Each number is 500 + 50 x the weight over its row's rms, rounded and kept within 0 to 999. Layers, rows and columns count from 0. Numbers have three digits each. The size before them is the row's rms in percent of the matrix's.

# layer 7 MLP gate, 384x192, rms 0.0907, rows 154-163, columns 0-95
104:484516517472411509541443597507624481462474563506571381536471539560457564454511515505462538432566452465502628479478557538461491581512470432477547509484562536579477493568539555512620467478507575527474478522447564505562489451487509537521548456543521496578522521484489512568457563548543463595
100:526450520502482529493483521487546546524645437463378467487398532485535550421523541503515509604525445499470541487474466482552543483435523479573459542541563506543532470493538484521374461523533490458477511557446462467603498524486465446433473480455500540553555465483558483542378595551512458450
106:520455541488477471486580520493457452560518567531574558503509632601527468440540548497524510522458396558441469574493478510471582448518532509465430534518521449474498516491470479575459463523431520510553532445418518492543406467475591591456484486445491556533490511535455506435422432461445456537
100:603537505492435528493472480451466536443577531544451442432490545541467506581540528394508448586511493523504501523504505513462521574448585484463496442608495438541518586520567542497525470562538607469511465355467451571382474379551548555458561446585500374439544547465488460476510517485515440482
105:441362497457512584449537464504532649520410475554589405473434506576535532608512520529563473451503503488521480462440459561546467552483444439439528501525481474543522494566474558530543492429570583533547554526456448361437467426537541437534502607482455563536477450477467483481525494504468531543
102:460514442525491418482475613480470567492513539415492508429564453485560544453463564517568478527483605467558548583486585455546467589532516604480459515578612493457487523473442548549592499534412453454507514517481525551341453507508438489474543469428509505483394513490581459543507495400470567502
104:507626571552564459434574441476421479561554508471614427524523478468509562473517600428515466508521482441460515521422496499537439572528521506559448517547540497502477582458454508451423516504582421536469514435551474461512455465523556475532573590508413527546545459556461467428478423489523657534
100:540493454436490555574385487450467588515517487524428464496569430520457495386550517441521513517467484522511487489515500466458388454387432413542481487518419556553471448518424482454384505520514456453590455424510468566433480502403500497529564446479477531526503401502531489567553548462542443512
103:576452551514493527449396508471503552492552646443441559466448474468509492502560520485502554544504472454453659447440519567451492456512562447519522431553395456443512467520523487459496412491556449480564472428419440565468552519522571592445523461419529524456484516455526543486525521491535499524
092:521413513505468502543493416567416515545432525627526432553468544564545507527426459495498462540435497494591469640478366584539437505425434494558493553488503488480414555495464574456606483487474555465504538453455522440576455518496587455502490512458497460532515531515597552526533511612491645518
# layer 7 MLP up, 384x192, rms 0.0934, rows 154-163, columns 0-95
103:419463540433427457515561491492499529447495575448464497446476441630438584539405612552556526493458533576577508510489456492574528493512587493541494553402590517465476459597477541541497506494530584499516467571387392551433478503515507437505558507522526505479499496509539543493533418502464414516
101:527581509420483531542504530555506522408573554417439514475454538449462613489435473460522503526486429431513523438478491535405537477430481518472415471533569546508547526514487529647507401488624523425436539510473528482518517503502539554446503501491513468582503507416474485523479453479517540432
110:540490589441549502568546476544477481554525475509513502416472537515446376486483653544508518445476502468545546499415430423549495504489433507484478461549480522549528495560501545520411601548505497542478522533494537500405546461520532449479524551504523445485508535525610480536594501556506436514
099:475569515522562509460531480452523520546572456474484472519456517535485482542455444420527570516429484565515579511504486455611482472492597505494524502474554448491441378503521507551416384550512523466496495467428451525373585488482483509420449534601571480558488503491499587519520473441474498494
112:497526496508580467484487456496563531469512443533479410518563576476535489475473511504532490426580439578475484504454448496494502546540525512554513520502410450417479483576579553526576460461437463521492492529491529481513546540476572494440502477512491438521556557551523560607456455461428491602
106:472359410473503485462467471572524462514554527431510500574473497534415493480491536505538470435541540579460518485433424516495505567712520504479538534575562562494594485443564472472510566540564468449493551557519481525507502524574437368485560493430505551474495507519528419483550469451538493537
098:600556473497592512584565524516458453558484542484542483486543476526507487473566594469553447529569521423484476465537512442519554578516402519521417470510579541484529525510560440573558465463391482466462581541521466470471504563483468480502564556492431523498526430554515548532527451506471611548
104:392400518472522533546514498507489453468511532491536462427571517479461599518450576471523513413510598543555507539548518433484467430520408560517450565516422483525442386520503527538560582470462574487434428531492486440536445598482572551561530435402537484555564494491530525487518460563449557474
106:422567458414524455485524488488484552476482422547592531493455430428465519558480381561449583488482580531522406487491526488453439560580472502534477469487501477560472567501513406564532485566521609595484550551536392498554444518475406492535433553434493528447449490537491531525513490466462502547
096:441475601466497459488538528544550481538391569541553571570451482514549474610475522514508435539439530505519517601583352459470507569414511451539522463520475529472493564510495501408533571488438493476455497513500491494598481549455459470506403433572588425510498531462534492478464529508500559498
# layer 7 MLP down (transposed), 384x192, rms 0.0594, rows 154-162, columns 0-95
098:557492539440522467532510586500525572538507484478523451551494545457489445541406539448578476430545529486471526456507568479470501506611570526417472554500452449527413454556474551541547474506460410481508531410461425484470483414471451549543456570524468537505507546572581561474485466540350566506
096:568512526452561559440401543499457550525559507467525528546486576539505429577529521543500480493440585523518525481386494451544487513520514566405527526505485547530521590549597421475471420378471519491494535494493464570397575500532476500549537525555504479501431421482501451512548497374515421533
108:450516516578481503437553441456410516543511539490575511472516514404618514496466322459442485425472442440496551569611496587505406537496514435455645470471529464462439565523474527474533536440436533452570515551511496500536550510534521544553557511437490571548413539432515485494503534470499483492
100:526580451504497500540506562475467526513493469500497583575495523611515517574625406430478427451575475457399509516505552539499504550492527439498528494461541504462533578493514450529493572463525513528430502395464519545474460467542555453509504530583482474475475493411447443497518409571539528518
106:480496609533504551456519466425505470428380449446540525493566535475456469411599498517528527497602528510548502451571547440448520506522500528539466538456514418464506468593443486506591449509513472455545488434550608574532538596468568440492519482574510448460500552527453600467518492470556571577
103:492513468507469470503436455455478519513466419429554547385488504504505352466523462625420481502512531430580539489557503461480501474487450445494496524547493514517519520469558511679432426456439521497468523569426469474510495436447541397474429468521482542450493532440428529551491431491478511559
103:510390419489502546420476583439421565513542584405558539383512550569513449572507592496578467435424515471490493494472518493498464473430538417483554424465502546501500443533529503535583523511467591448529465502487544537454506502440575551480540539466465490521452396469475564401519599503438478472
106:487458527489459482467536571602495548427498405571600466539441534464507413522509495515496472446428421442570511502478441575496588505508598516496443475476577471485498424406518552441524516463507529500559495535484439512494519513525519562507496581480453498499513522398454513476474543488530557525
104:363460539543468491440552421566507545481516573552550615522562520534476402514479432425487489471548519439435473455509522508531455509513565640498605417515565447531424554401434475508522466539539519452515492589464389520514487456400536510492453549436485463513462479556526543578515548495432542507